Part of a small language model's weights.
Size: 14 layers, width 96, MLP 256 SwiGLU, 3.12M parameters.
Architecture: RMSNorm before each block, rotary positions, untied embeddings.
Training: a variant of Adam for these matrices, 157M tokens, 9559 steps.
Each number is 200 + 30 x the weight over its row's rms, rounded and kept within 0 to 999. Layers, rows and columns count from 0. The size before them is the row's rms in percent of the matrix's.

# up: layer 5 MLP up, 256x96, rms 0.109, rows 154-177, columns 0-95
# down: layer 5 MLP down (transposed), 256x96, rms 0.0967, rows 154-177, columns 0-95
# gate: layer 5 MLP gate, 256x96, rms 0.116, rows 155-178, columns 0-95
up154,099,216,167,182,184,179,166,199,212,216,151,166,159,173,200,159,194,199,178,194,208,150,159,204,169,189,160,188,210,193,143,211,212,161,177,182,200,206,220,202,207,251,200,145,166,162,276,225,206,219,260,197,230,186,153,164,203,204,179,191,214,170,168,182,173,227,216,156,250,166,165,203,219,245,181,223,265,188,204,239,195,201,206,229,138,189,198,200,237,151,229,131,179,181,193,191,239
down154,101,218,161,195,183,229,129,197,205,204,191,176,229,224,240,150,154,191,148,188,201,184,215,177,186,213,188,206,207,178,190,187,172,172,229,172,188,195,149,181,255,183,229,215,229,201,246,190,190,211,175,214,234,209,166,173,165,227,194,206,174,187,121,128,264,255,179,180,175,240,197,176,208,230,213,159,197,200,165,191,209,227,218,258,184,162,189,150,214,246,191,158,158,154,189,214,224
gate155,116,198,257,224,216,240,188,225,137,168,198,199,168,184,302,178,246,211,211,137,201,212,207,140,182,209,239,182,206,254,223,209,211,185,175,223,155,189,208,210,187,213,208,176,191,216,196,159,199,206,219,244,176,207,131,182,198,214,199,223,202,210,227,146,231,225,220,235,204,191,245,231,275,205,188,195,198,221,199,217,195,151,212,180,209,217,162,254,216,220,207,236,175,152,186,215,158
up155,111,181,215,195,206,197,175,201,260,206,196,161,178,208,191,198,210,123,237,234,172,133,231,203,174,188,204,193,219,230,184,203,147,179,164,182,231,208,234,133,178,123,210,192,212,211,165,232,200,194,202,154,188,199,263,200,213,222,198,136,204,179,185,216,189,244,180,172,194,246,171,196,213,225,241,216,187,200,159,183,165,203,175,216,206,238,213,152,201,211,209,224,160,167,204,206,292
down155,107,187,202,165,186,175,214,242,148,125,239,201,173,216,222,252,211,221,187,190,189,220,230,224,195,235,237,203,176,200,227,194,175,175,203,187,185,201,169,146,238,178,205,168,203,188,182,208,162,235,208,234,176,236,180,227,197,323,185,203,227,215,160,230,235,239,191,241,135,181,223,197,225,208,243,187,188,191,220,239,200,166,249,155,175,219,222,225,199,221,200,208,187,200,151,182,163
gate156,102,246,193,189,209,227,196,162,195,169,202,128,262,163,183,188,227,204,162,201,183,239,193,243,196,198,213,144,176,224,194,232,235,208,200,166,182,250,190,216,214,190,202,217,204,163,128,256,189,176,136,173,223,228,250,188,206,209,209,197,232,238,123,225,178,213,246,223,221,169,179,151,196,212,242,234,173,213,212,194,198,259,210,177,199,198,174,170,212,178,204,241,170,205,252,205,218
up156,096,237,216,205,199,193,226,197,176,132,219,221,179,197,139,182,181,189,168,147,209,234,196,149,249,178,232,180,225,195,208,185,143,236,166,162,201,177,196,224,185,264,217,183,176,211,188,199,181,178,227,216,176,202,175,243,177,210,172,196,257,213,199,174,221,196,252,147,227,160,243,189,218,146,172,178,250,187,226,138,211,206,243,134,222,168,205,170,182,226,224,205,209,238,178,214,171
down156,107,220,220,219,219,201,244,109,162,178,191,152,159,210,190,245,195,211,152,189,176,213,210,278,201,247,160,265,160,216,219,190,190,221,168,183,202,182,221,206,182,159,171,180,181,224,179,221,199,160,248,209,244,148,225,214,245,246,224,254,227,265,175,228,174,178,191,205,191,193,236,211,212,184,209,213,222,228,161,226,184,221,198,150,193,191,217,160,224,185,194,210,185,214,194,242,193
gate157,112,246,248,183,167,232,160,166,186,244,175,158,233,219,175,183,210,190,239,141,215,135,180,191,202,222,196,239,202,185,172,155,225,160,120,154,212,198,183,216,174,255,206,149,189,207,207,252,163,186,154,180,136,189,187,190,183,186,206,175,198,178,195,228,165,221,245,177,190,213,222,175,234,193,227,211,178,212,185,175,181,220,154,236,174,234,184,201,180,199,219,210,227,142,192,242,167
up157,108,175,179,209,231,176,240,178,237,191,216,225,197,227,255,214,198,219,201,219,189,283,215,167,212,178,188,148,226,148,197,184,158,203,261,214,207,251,215,210,236,162,221,225,309,180,219,170,257,196,218,222,255,200,181,230,231,255,198,227,227,192,224,179,194,175,156,219,191,181,196,215,141,212,204,192,193,202,216,238,178,184,244,226,244,186,205,190,215,180,204,213,182,218,162,216,214
down157,101,240,246,201,178,200,183,211,204,153,217,170,201,202,210,228,197,175,180,183,222,169,236,224,193,203,206,195,218,167,139,225,189,140,215,194,192,265,248,188,151,217,201,206,247,212,274,206,195,173,170,180,163,163,209,204,247,288,207,188,228,194,223,154,191,235,214,219,168,249,159,186,232,217,202,189,180,242,175,223,145,202,263,220,188,148,203,210,194,173,172,174,238,209,178,224,184
gate158,094,128,229,194,179,223,172,244,164,229,185,207,178,160,226,227,209,180,234,190,218,207,241,254,230,230,265,185,226,189,211,179,192,180,121,215,209,165,175,196,198,213,203,182,189,151,163,205,204,199,202,185,242,202,176,205,197,179,170,249,161,213,169,178,130,201,202,185,206,157,212,146,172,157,183,243,163,196,198,187,185,192,255,185,149,246,212,265,221,196,223,200,185,188,241,179,167
up158,099,160,220,182,220,187,241,215,213,143,177,141,165,197,229,181,207,188,193,225,123,201,238,232,151,175,229,240,178,169,215,161,262,268,212,172,176,154,244,202,192,223,174,210,206,198,200,171,193,181,170,213,163,230,178,216,218,171,172,270,186,212,199,256,233,213,197,251,201,172,250,184,195,202,207,223,201,176,199,225,184,233,229,158,164,237,157,218,162,214,211,213,219,222,163,195,178
down158,095,234,187,205,225,204,207,139,230,175,243,168,166,197,166,250,214,217,163,202,202,186,200,241,172,197,146,290,169,167,187,176,172,209,233,180,143,189,259,198,187,218,233,246,223,212,200,139,201,188,221,178,167,174,193,196,159,154,200,155,204,215,193,269,236,239,165,213,188,199,165,241,198,223,194,222,220,195,158,215,164,252,206,164,181,188,182,237,186,200,166,187,209,235,224,179,204
gate159,102,216,171,128,259,212,187,245,194,179,248,254,147,166,215,211,190,190,219,198,218,200,198,238,217,237,180,174,204,191,212,216,235,241,222,174,211,124,202,148,200,194,174,187,202,203,242,196,205,217,257,196,151,211,225,236,169,196,145,205,241,195,218,205,186,221,195,189,224,233,224,219,176,116,197,234,186,244,178,160,204,234,193,215,207,200,195,191,192,147,175,191,238,217,203,273,222
up159,100,230,261,229,233,226,180,221,163,229,198,215,217,211,176,195,153,161,191,220,226,228,156,177,172,222,174,234,182,165,234,227,170,151,202,212,175,191,249,230,211,227,215,186,163,216,164,214,236,180,132,258,151,163,164,211,221,167,205,149,204,154,209,156,180,170,189,224,224,209,198,235,202,210,203,217,206,155,207,233,181,156,187,254,202,249,232,225,221,252,178,256,222,225,210,187,187
down159,101,249,203,232,217,213,226,247,221,196,183,201,197,206,182,245,174,212,174,202,215,165,271,217,171,209,201,226,197,157,205,170,214,171,258,188,166,190,162,162,240,210,224,167,248,216,192,193,203,186,177,211,223,202,253,225,194,277,262,145,189,222,220,191,218,164,163,226,252,208,228,194,184,208,147,204,220,232,213,253,211,211,226,233,225,185,204,164,222,201,210,267,188,270,212,211,172
gate160,096,226,163,254,209,193,171,108,251,208,225,226,207,182,193,226,123,207,169,212,178,169,246,182,213,168,215,224,188,186,229,199,226,274,195,194,153,206,229,178,244,207,211,199,205,207,162,230,179,154,152,214,171,210,219,189,222,227,227,202,169,146,165,219,209,192,255,227,192,211,211,222,193,176,227,254,233,189,177,229,148,206,257,173,181,228,165,182,203,186,166,213,199,228,218,212,227
up160,097,196,164,220,258,197,170,150,264,216,175,240,188,161,181,226,176,240,168,198,205,127,206,211,264,150,196,191,189,187,240,228,219,176,139,202,156,204,189,200,181,226,249,235,197,219,194,252,149,192,211,200,187,177,186,203,249,217,245,226,176,213,252,206,215,215,226,231,168,210,224,172,235,226,248,209,246,218,175,253,152,173,231,204,189,240,185,224,203,185,198,185,218,207,178,228,215
down160,093,186,208,216,229,179,187,276,232,188,168,210,220,159,197,188,185,184,197,158,251,163,159,187,202,261,240,237,189,177,176,200,252,215,200,200,216,182,196,218,120,169,257,153,175,219,192,229,239,192,162,217,213,164,208,199,210,125,211,246,203,158,160,218,247,209,230,177,209,171,190,223,168,237,184,168,213,170,211,193,224,185,204,210,156,199,222,247,205,254,226,213,195,219,150,195,176
gate161,098,204,248,224,283,198,128,183,174,249,206,192,226,185,204,180,222,144,167,231,184,188,201,191,249,187,177,169,234,148,160,179,201,215,157,257,256,140,183,163,213,204,185,179,249,148,195,197,230,225,166,205,221,259,253,235,209,250,172,218,186,202,223,196,174,195,237,192,221,205,182,198,233,187,206,197,207,207,163,203,222,215,213,207,194,212,170,184,184,248,184,166,244,191,231,204,223
up161,090,229,162,228,189,231,215,201,160,226,174,177,198,209,158,209,219,196,277,191,225,254,218,199,185,214,234,193,199,202,161,174,173,204,241,247,228,173,233,214,179,221,202,231,227,213,224,202,180,175,186,215,174,183,149,194,198,194,185,198,172,208,143,268,219,184,181,175,238,164,219,266,207,208,189,205,195,137,224,138,173,244,261,209,198,210,172,192,198,239,176,226,249,138,147,222,180
down161,098,193,199,201,216,236,203,176,159,233,183,152,128,250,231,189,182,173,271,192,206,184,253,148,203,218,251,212,217,216,228,202,138,193,220,207,239,191,204,184,161,158,212,273,191,209,207,240,242,206,230,180,198,196,152,212,215,225,238,172,196,228,164,228,193,233,153,179,249,203,209,215,253,174,221,267,186,184,236,193,243,229,224,188,181,187,186,228,208,176,161,215,231,198,184,187,214
gate162,107,248,226,226,160,196,192,190,209,239,208,225,230,246,135,153,191,154,188,225,173,215,188,177,239,213,243,196,197,179,221,182,191,178,182,195,184,205,195,206,227,193,131,177,198,172,214,200,148,216,179,257,212,231,170,224,179,161,203,186,245,135,219,219,204,186,198,186,135,162,162,239,239,231,235,182,228,156,227,159,194,186,268,184,208,197,163,186,194,161,213,166,197,214,176,204,132
up162,105,195,212,190,257,176,184,191,211,261,223,270,198,269,238,186,174,165,230,229,210,164,231,126,179,248,230,222,186,181,176,209,173,206,166,256,241,219,151,174,213,182,203,199,160,239,189,212,234,213,192,197,201,166,203,237,218,186,183,254,183,167,234,155,209,160,198,227,224,249,190,252,240,254,215,236,166,174,203,226,232,216,213,204,168,229,185,219,173,199,171,192,200,201,199,187,180
down162,101,182,163,200,297,153,150,170,203,201,112,176,198,173,208,180,175,173,288,177,168,233,211,131,213,205,210,252,180,201,218,204,179,236,190,190,246,161,185,230,188,210,278,243,171,197,184,233,242,195,207,227,215,180,217,224,207,222,211,226,195,207,185,204,241,183,199,219,200,202,219,235,234,206,203,229,215,256,196,176,170,214,187,194,181,196,197,228,177,212,204,232,210,167,191,187,163
gate163,105,226,151,251,216,198,185,213,198,199,219,190,187,182,218,179,244,196,183,221,168,212,215,236,188,165,156,183,194,152,182,231,153,213,222,177,231,206,185,139,251,122,241,209,182,191,166,221,123,189,235,189,166,212,224,168,199,241,206,159,195,232,234,251,186,169,220,252,194,182,178,190,174,155,172,209,205,211,166,203,242,220,195,241,229,278,238,169,222,220,207,224,195,164,209,206,201
up163,108,212,187,193,161,227,183,144,181,148,211,280,235,187,245,174,194,232,174,185,169,208,216,186,209,261,187,184,222,234,177,194,160,185,175,229,189,183,187,194,228,146,195,186,205,243,195,221,204,177,224,185,171,218,202,166,181,199,101,192,272,201,210,141,212,186,184,170,215,219,188,267,194,231,194,172,220,224,194,177,211,235,170,179,221,158,182,231,177,220,158,172,242,175,192,216,161
down163,111,199,196,212,148,178,286,198,177,203,212,221,162,199,136,206,168,199,244,223,251,198,195,158,176,208,168,216,173,227,158,227,204,244,199,144,178,167,217,192,236,186,192,181,142,155,226,172,172,164,186,208,206,214,187,155,175,140,170,167,207,218,159,241,177,194,218,136,197,197,221,213,201,175,205,214,222,187,240,211,258,219,205,206,192,191,198,245,218,127,191,190,176,237,154,190,210
gate164,090,188,234,203,217,209,180,199,220,230,198,166,215,195,211,128,156,195,225,226,181,196,207,151,179,206,214,168,171,160,244,168,206,186,190,160,199,179,266,200,226,191,199,189,154,239,184,250,197,207,230,234,258,206,205,195,196,235,255,227,230,146,225,239,239,224,233,205,134,164,170,161,153,240,204,209,234,199,206,144,233,258,208,189,184,227,209,256,196,157,230,233,217,198,206,216,194
up164,094,303,174,256,200,200,184,197,196,162,207,202,234,234,223,196,220,162,215,182,211,229,213,244,245,215,233,139,183,198,163,163,261,228,192,235,188,167,208,168,185,177,211,207,227,154,217,232,173,167,144,179,192,264,197,218,220,187,194,203,178,201,188,142,219,191,165,223,233,217,187,199,237,184,246,246,177,190,211,230,131,175,239,183,235,175,203,187,155,200,186,208,205,181,210,175,210
down164,090,210,224,176,207,231,175,174,257,201,201,184,184,172,200,204,201,195,184,186,229,209,229,191,210,217,180,151,189,171,205,133,229,172,237,149,197,208,243,197,211,213,143,170,188,223,184,195,199,210,238,202,234,259,208,185,171,318,242,230,188,184,238,157,221,196,200,172,162,150,159,161,197,179,214,222,199,214,257,168,208,239,243,193,135,212,191,207,172,213,222,230,180,206,214,202,158
gate165,098,156,188,250,187,233,220,148,205,202,212,247,235,204,185,170,204,177,221,239,117,196,204,204,183,245,205,218,206,214,149,154,242,216,174,183,170,208,186,214,246,198,198,201,241,183,241,172,237,220,229,177,247,222,210,185,186,194,229,212,134,209,196,197,218,198,197,118,238,204,164,215,223,221,230,223,244,175,228,223,181,201,162,245,181,231,149,182,189,178,221,160,174,175,225,176,259
up165,107,194,203,210,193,234,173,191,212,200,214,234,231,226,161,208,220,261,173,188,182,225,179,176,219,177,232,141,175,206,188,207,178,176,178,137,201,173,222,171,176,289,217,189,199,157,248,200,173,292,220,201,219,195,246,217,229,172,168,219,193,236,185,123,205,199,186,197,171,240,179,223,227,209,254,226,250,217,273,232,222,220,206,187,192,219,190,223,211,234,181,173,195,180,204,219,213
down165,099,131,159,211,162,218,181,184,228,236,219,294,248,256,162,212,203,186,202,209,209,178,199,229,187,195,190,251,231,192,182,166,260,149,177,177,213,192,212,158,260,182,237,167,215,209,209,223,189,221,221,183,226,151,232,194,250,138,202,176,197,181,181,210,239,184,224,223,216,188,163,190,185,256,190,206,234,223,228,225,196,209,215,196,187,189,172,215,194,222,238,138,198,170,218,198,246
gate166,100,232,208,239,229,173,225,191,215,239,136,219,176,178,226,196,246,250,195,183,197,155,214,188,182,233,190,184,240,207,258,193,198,192,185,193,239,139,169,224,151,206,212,185,168,188,172,215,208,195,165,196,236,196,178,175,187,159,257,220,194,150,229,188,176,185,232,173,184,195,141,161,217,173,136,222,217,215,200,272,168,161,153,224,197,242,224,213,174,132,173,218,220,192,229,185,197
up166,103,205,141,213,143,193,231,238,197,195,226,265,159,197,179,192,187,204,225,231,252,209,180,181,196,179,196,157,157,162,235,182,241,202,207,185,202,180,171,171,218,181,208,166,220,196,217,157,223,238,224,236,187,195,239,145,178,213,181,207,169,221,192,264,200,183,180,223,195,221,204,202,223,124,223,134,188,162,169,203,276,164,219,188,186,210,240,210,155,208,254,212,180,183,230,159,185
down166,103,187,222,163,227,266,175,117,216,216,208,171,215,177,240,185,222,177,153,197,153,220,172,212,209,144,190,165,212,231,199,212,157,156,235,209,211,216,149,214,154,215,222,252,226,152,202,207,195,179,214,153,228,209,192,246,207,279,207,180,242,220,234,161,136,226,218,191,196,194,216,173,203,250,197,244,216,250,179,182,182,216,169,215,196,199,164,188,215,221,173,239,182,191,200,213,200
gate167,100,228,207,262,206,194,195,207,219,213,151,210,197,219,169,192,181,202,147,216,197,159,191,197,173,182,178,207,219,207,215,193,207,185,244,147,225,162,218,207,228,169,224,259,150,191,197,219,213,205,226,134,254,184,158,218,240,171,250,206,211,225,198,233,176,180,213,221,242,249,209,151,216,201,192,188,181,189,190,229,231,166,165,224,171,148,154,124,253,193,155,143,155,190,208,216,197
up167,111,181,191,126,187,231,177,172,244,201,213,174,181,244,207,191,210,183,191,220,188,232,175,186,178,172,261,171,211,209,199,239,123,212,175,231,190,226,186,166,210,267,149,178,240,210,222,190,163,179,240,193,162,194,184,191,189,229,171,166,182,221,199,108,182,250,227,171,176,199,150,231,223,180,205,224,215,237,188,188,194,181,213,129,202,205,222,210,170,201,251,204,210,213,186,144,189
down167,107,203,196,229,251,214,200,211,181,210,182,213,192,214,198,154,177,207,202,208,201,189,215,193,181,191,180,216,190,175,190,146,205,164,249,122,194,165,241,226,253,148,194,266,181,151,235,203,231,240,222,162,192,189,230,212,222,251,198,207,219,177,212,183,166,196,162,234,220,224,215,148,174,250,200,189,224,185,201,187,222,150,165,274,174,160,180,160,232,190,143,158,180,219,163,242,189
gate168,104,258,189,224,231,246,207,191,190,148,221,238,224,200,231,175,228,178,254,170,160,206,234,225,192,152,248,182,198,210,248,220,182,213,215,215,231,182,220,175,145,197,175,182,198,198,188,211,175,187,229,260,214,252,213,159,240,204,202,216,135,218,124,212,232,201,222,184,199,142,172,207,177,190,208,233,211,234,227,168,175,193,200,182,203,221,178,181,200,142,194,134,251,168,169,228,194
up168,104,209,263,213,241,178,192,159,239,206,209,147,193,202,208,166,151,195,189,166,181,214,232,201,221,172,153,152,222,203,131,157,171,201,210,151,181,234,185,189,262,184,174,190,208,171,206,230,234,243,189,160,256,192,182,236,198,234,184,174,241,117,250,183,191,200,188,176,181,217,170,175,242,180,214,231,156,217,175,212,166,223,217,245,187,169,230,177,194,241,202,200,209,239,185,185,193
down168,109,263,233,223,192,248,167,154,201,155,269,200,220,228,239,171,169,188,211,153,185,209,157,242,190,170,167,188,191,172,221,188,183,177,181,166,200,243,200,200,237,179,185,211,181,213,168,212,213,223,225,194,222,198,159,201,220,296,136,218,200,172,148,201,173,175,185,189,235,233,181,176,194,211,220,252,160,175,216,175,204,171,219,229,161,209,211,212,197,201,182,179,258,261,236,204,176
gate169,091,227,177,253,174,208,145,188,143,154,243,197,166,215,166,221,150,228,238,203,216,250,214,211,174,242,269,205,192,200,161,205,131,253,191,209,172,203,197,221,254,216,241,169,228,203,223,217,210,194,162,274,202,161,149,216,203,177,239,231,200,190,177,227,205,219,186,209,171,182,186,211,213,173,190,254,205,212,215,189,211,222,227,197,233,205,126,156,171,194,212,194,205,206,226,175,178
up169,096,187,154,218,252,193,192,200,185,249,213,238,244,224,218,138,135,170,171,200,193,174,233,228,170,141,191,187,186,192,180,186,127,193,218,228,240,161,158,220,211,173,206,194,208,182,202,200,242,173,201,170,154,199,239,198,177,228,187,184,166,218,209,220,208,140,156,234,199,240,213,183,181,230,188,226,218,200,159,243,214,230,147,158,208,204,203,178,208,140,216,157,249,162,183,230,212
down169,093,229,169,192,238,164,212,212,176,192,171,162,220,225,202,195,118,174,226,232,174,171,186,177,221,196,208,187,179,263,234,197,152,170,228,176,202,216,161,190,195,168,186,249,224,197,199,223,268,174,197,210,191,255,204,210,159,263,199,193,204,212,152,219,203,254,189,204,209,230,175,225,171,225,266,192,205,150,200,203,199,254,203,174,162,196,155,202,204,185,191,271,236,158,173,191,240
gate170,095,207,207,208,233,227,213,197,198,226,176,200,157,140,179,213,230,207,212,247,159,215,206,173,240,141,165,223,217,189,202,215,184,189,287,171,183,234,206,190,205,243,147,145,164,196,254,214,221,222,226,193,186,206,205,189,184,249,156,191,210,223,185,172,176,265,152,141,203,221,165,179,208,148,163,179,217,242,158,201,211,181,213,221,233,242,221,160,233,205,190,216,193,182,140,217,201
up170,099,206,194,216,146,160,207,294,181,187,219,245,200,166,163,225,205,176,222,230,191,251,192,170,242,210,174,259,195,191,186,154,160,209,230,163,200,151,161,226,183,225,219,145,147,183,188,143,160,209,236,190,111,153,216,198,211,186,168,199,238,225,204,161,166,204,206,179,174,197,188,201,200,181,215,209,165,217,247,155,174,229,204,176,212,220,203,196,203,217,233,199,198,178,213,202,167
down170,094,167,194,210,152,172,243,230,202,156,193,240,270,184,176,218,171,155,190,196,182,196,209,177,215,239,194,180,219,195,249,166,200,214,186,248,220,188,217,211,213,187,196,170,128,195,237,183,160,223,185,201,142,201,202,190,193,136,206,194,217,165,254,201,221,208,158,201,212,198,207,232,188,167,137,173,185,176,166,210,213,191,200,173,165,221,248,241,204,262,286,239,234,179,179,186,203
gate171,086,215,230,266,203,209,226,142,201,181,182,168,210,160,197,167,174,162,184,196,196,231,175,271,215,168,173,174,109,154,218,225,181,254,218,159,229,190,214,202,271,167,210,207,186,238,146,188,189,186,218,231,181,206,216,218,225,212,241,192,205,212,237,222,214,224,200,178,176,212,212,131,156,142,190,222,178,227,204,237,209,151,182,198,164,215,168,155,202,205,210,208,210,194,192,236,188
up171,088,189,206,186,177,170,158,197,205,204,173,169,213,220,175,183,218,185,186,134,207,215,268,189,169,215,243,217,221,176,238,223,202,200,174,215,227,214,144,220,170,152,224,173,267,153,238,196,189,199,183,220,182,205,240,157,193,232,170,175,191,212,223,155,268,238,221,173,176,177,265,215,173,248,189,176,233,198,214,181,267,243,236,175,215,200,171,187,167,158,215,252,196,183,191,173,178
down171,083,204,206,181,249,253,197,227,245,178,212,183,217,209,188,186,167,228,235,179,188,151,176,230,203,154,209,186,180,211,201,228,252,219,154,179,247,188,192,194,213,211,227,145,222,193,229,229,194,213,175,249,237,181,224,206,199,246,166,200,185,227,177,185,234,156,234,229,177,207,214,241,214,213,161,193,200,225,182,160,189,186,221,250,221,210,165,238,243,156,122,188,248,256,133,232,177
gate172,104,191,173,211,271,220,169,217,180,145,258,188,204,230,169,157,208,200,250,132,227,205,200,167,250,180,222,220,204,193,244,213,162,206,247,183,219,253,185,155,152,191,202,237,202,200,231,212,164,238,189,214,230,194,236,213,242,199,180,226,143,158,193,196,189,171,162,222,163,213,130,205,156,214,210,180,200,220,181,211,197,201,229,231,227,157,188,194,182,173,152,184,224,261,212,204,191
up172,103,197,114,213,199,149,181,247,205,183,205,214,248,190,177,155,170,245,173,189,219,228,217,201,190,169,207,213,234,171,185,168,189,248,186,194,268,203,198,147,183,215,218,191,159,222,188,209,203,142,216,171,191,209,232,264,233,224,215,148,241,209,189,218,185,213,243,135,207,158,205,201,207,202,204,208,212,190,190,196,233,203,238,197,187,230,244,200,203,209,250,208,256,147,185,231,266
down172,107,173,190,224,244,192,187,167,246,224,181,181,179,192,138,192,238,124,170,144,159,245,205,189,245,171,195,161,173,168,165,210,167,244,204,185,153,213,237,234,232,189,206,195,210,213,164,170,178,183,175,224,182,206,204,195,183,238,170,164,174,151,187,188,213,198,186,193,194,178,137,257,203,183,187,205,168,225,199,238,213,208,179,215,222,215,139,212,164,196,188,259,242,150,242,172,170
gate173,102,150,264,207,135,247,217,152,168,154,188,167,269,142,250,152,257,188,185,197,231,203,202,158,196,233,211,182,246,197,208,193,212,207,159,179,155,247,178,197,193,239,182,203,206,171,239,172,175,186,224,212,188,188,208,193,180,174,183,187,153,174,193,187,198,201,200,193,197,196,207,166,187,166,212,265,252,208,234,210,175,187,256,214,216,247,180,209,177,164,196,201,197,153,211,244,174
up173,102,231,210,183,172,193,208,173,216,127,126,182,184,161,219,220,177,171,228,165,223,174,240,202,191,202,228,238,192,162,186,180,280,170,203,220,235,189,225,202,169,232,165,229,190,146,162,194,193,210,223,193,222,173,182,211,183,170,213,233,164,205,229,201,169,157,195,165,227,184,209,193,183,210,181,262,252,199,266,205,227,215,260,157,191,254,165,233,233,176,212,205,239,215,192,229,177
down173,108,287,173,158,128,195,204,169,229,151,136,199,200,183,215,224,174,214,216,190,194,172,210,215,247,181,212,210,141,182,198,226,237,197,200,199,188,174,195,212,136,178,174,176,211,185,169,190,170,181,263,229,210,198,184,176,192,136,218,163,160,179,157,196,192,166,166,189,221,228,193,187,211,203,181,237,227,163,224,229,229,198,204,134,210,256,166,243,251,165,184,222,209,202,191,199,184
gate174,091,233,179,202,213,252,204,153,223,163,229,226,218,191,180,148,214,131,194,250,189,142,205,172,172,205,200,208,175,185,223,230,158,190,198,253,244,174,198,201,208,161,173,219,191,199,214,219,206,205,200,217,264,210,190,213,224,206,172,176,201,212,187,236,221,214,249,193,224,211,187,140,228,182,231,275,152,168,124,184,231,174,161,180,176,191,163,124,236,194,186,214,186,196,169,202,191
up174,090,223,223,206,223,173,201,227,189,230,272,233,207,180,179,161,211,203,180,160,165,276,199,220,182,230,195,265,200,223,191,186,194,232,224,238,199,228,189,226,198,152,189,206,196,180,255,182,201,168,162,225,182,163,171,180,230,190,154,188,201,161,238,228,274,248,173,229,236,217,179,262,218,180,196,213,208,204,198,183,174,174,235,181,233,160,180,225,252,160,211,128,222,188,201,183,203
down174,091,212,208,208,224,161,212,215,151,141,224,205,222,219,259,214,183,199,281,198,181,245,211,211,169,234,209,199,193,206,229,202,218,185,175,180,223,154,173,204,181,262,235,174,248,146,234,181,197,238,234,221,194,209,221,187,156,179,185,197,224,128,173,190,229,242,158,200,203,228,189,246,203,199,198,218,258,195,232,151,166,207,230,213,180,178,210,221,204,236,187,229,225,230,215,276,172
gate175,111,253,245,189,183,204,226,225,174,238,231,189,169,223,198,228,185,147,223,191,231,190,285,217,196,232,208,177,182,203,190,183,160,247,170,209,267,235,216,181,229,189,161,179,268,187,181,175,209,212,273,172,221,199,220,242,218,234,181,195,210,159,178,146,151,212,196,165,186,209,199,150,184,238,190,246,130,195,206,174,206,198,211,179,223,155,178,176,181,223,203,185,200,196,193,183,246
up175,112,259,157,202,261,193,179,189,185,192,186,174,249,236,223,165,200,261,160,206,172,219,163,204,184,136,208,197,214,192,212,223,229,253,194,165,194,193,208,225,187,197,220,193,152,199,185,220,201,184,232,227,208,201,171,182,208,200,209,166,179,237,143,253,199,172,175,217,244,229,186,224,181,191,218,264,235,141,151,229,206,225,230,214,115,203,210,262,238,193,209,164,182,195,235,198,196
down175,109,253,165,195,198,241,223,197,162,169,206,167,256,271,219,215,183,211,239,182,218,180,205,221,186,188,167,215,202,141,202,219,197,190,250,225,207,173,244,175,203,206,232,218,229,179,204,221,205,212,220,190,215,237,224,169,223,236,172,164,189,212,126,186,211,192,186,193,238,246,162,165,198,212,195,249,217,145,179,203,224,241,204,220,133,212,191,209,199,154,196,130,190,190,239,185,278
gate176,098,214,171,203,225,217,165,204,198,184,220,152,193,148,197,183,171,231,172,247,197,202,189,232,172,184,219,214,151,167,218,237,221,181,173,167,222,185,221,214,258,192,198,181,173,139,219,212,184,228,232,240,160,207,246,230,266,206,194,158,204,253,251,214,188,164,191,182,182,243,270,153,167,160,223,174,219,159,168,189,191,206,156,201,165,188,213,214,181,194,187,149,175,208,176,270,214
up176,102,131,193,138,216,159,176,202,213,159,188,186,194,209,193,160,203,234,225,238,228,122,252,186,203,179,201,221,256,244,167,209,185,206,134,240,151,242,240,184,167,163,220,185,198,191,227,237,237,189,175,223,205,221,211,213,191,216,171,184,237,221,209,216,189,215,181,216,241,227,185,203,211,267,183,116,183,228,203,206,171,207,180,199,164,232,196,166,208,186,237,229,163,194,166,210,196
down176,104,175,272,272,188,165,238,205,223,232,185,240,213,185,246,185,248,209,181,207,183,199,135,205,182,193,218,133,202,235,229,177,234,144,172,182,207,207,213,188,134,187,187,170,206,157,239,232,253,193,197,158,178,182,224,218,213,188,196,157,203,186,159,196,155,193,212,276,214,248,176,187,219,219,211,194,200,196,175,223,156,163,173,228,208,225,242,178,215,185,193,162,175,193,191,233,185
gate177,115,186,193,143,220,183,228,262,202,217,193,205,218,209,226,216,137,131,258,206,166,204,237,199,217,219,238,158,187,187,209,160,209,203,213,158,259,199,153,181,181,220,163,157,242,230,188,270,169,208,190,245,177,238,184,189,232,243,246,224,218,206,201,202,188,207,223,202,174,182,179,161,239,204,168,180,172,171,220,234,164,185,203,194,220,251,207,178,149,159,216,233,198,154,209,201,162
up177,118,236,217,283,201,200,169,140,238,166,184,190,182,195,236,181,241,195,185,174,226,209,256,204,215,197,166,204,189,147,165,198,252,195,153,200,182,235,232,236,257,196,197,214,214,161,217,172,189,159,179,161,240,227,229,232,194,170,196,190,172,166,188,200,251,179,215,196,222,193,185,219,176,156,214,226,186,250,186,167,191,271,212,225,160,184,171,179,254,207,193,180,260,223,176,239,203
down177,119,213,228,227,167,195,170,207,224,165,187,226,210,190,236,212,170,196,216,214,210,168,209,203,185,222,199,205,231,187,166,143,227,173,197,194,212,222,247,181,227,224,171,124,198,256,221,242,221,176,167,223,215,177,210,229,206,337,198,239,149,200,217,211,159,165,173,195,198,144,201,176,238,186,239,217,192,212,185,175,214,195,179,214,226,204,183,203,185,244,197,233,239,251,181,235,164
gate178,091,198,181,152,221,228,210,209,241,183,191,185,225,234,223,201,182,160,216,137,212,185,223,170,121,208,181,156,214,267,258,200,203,191,162,183,224,208,223,193,192,189,250,219,222,220,215,188,224,162,183,275,222,200,196,256,224,190,158,237,229,252,229,195,219,248,185,201,232,202,140,155,199,224,205,170,161,204,239,208,217,255,233,179,217,174,166,217,237,205,198,222,170,217,168,212,221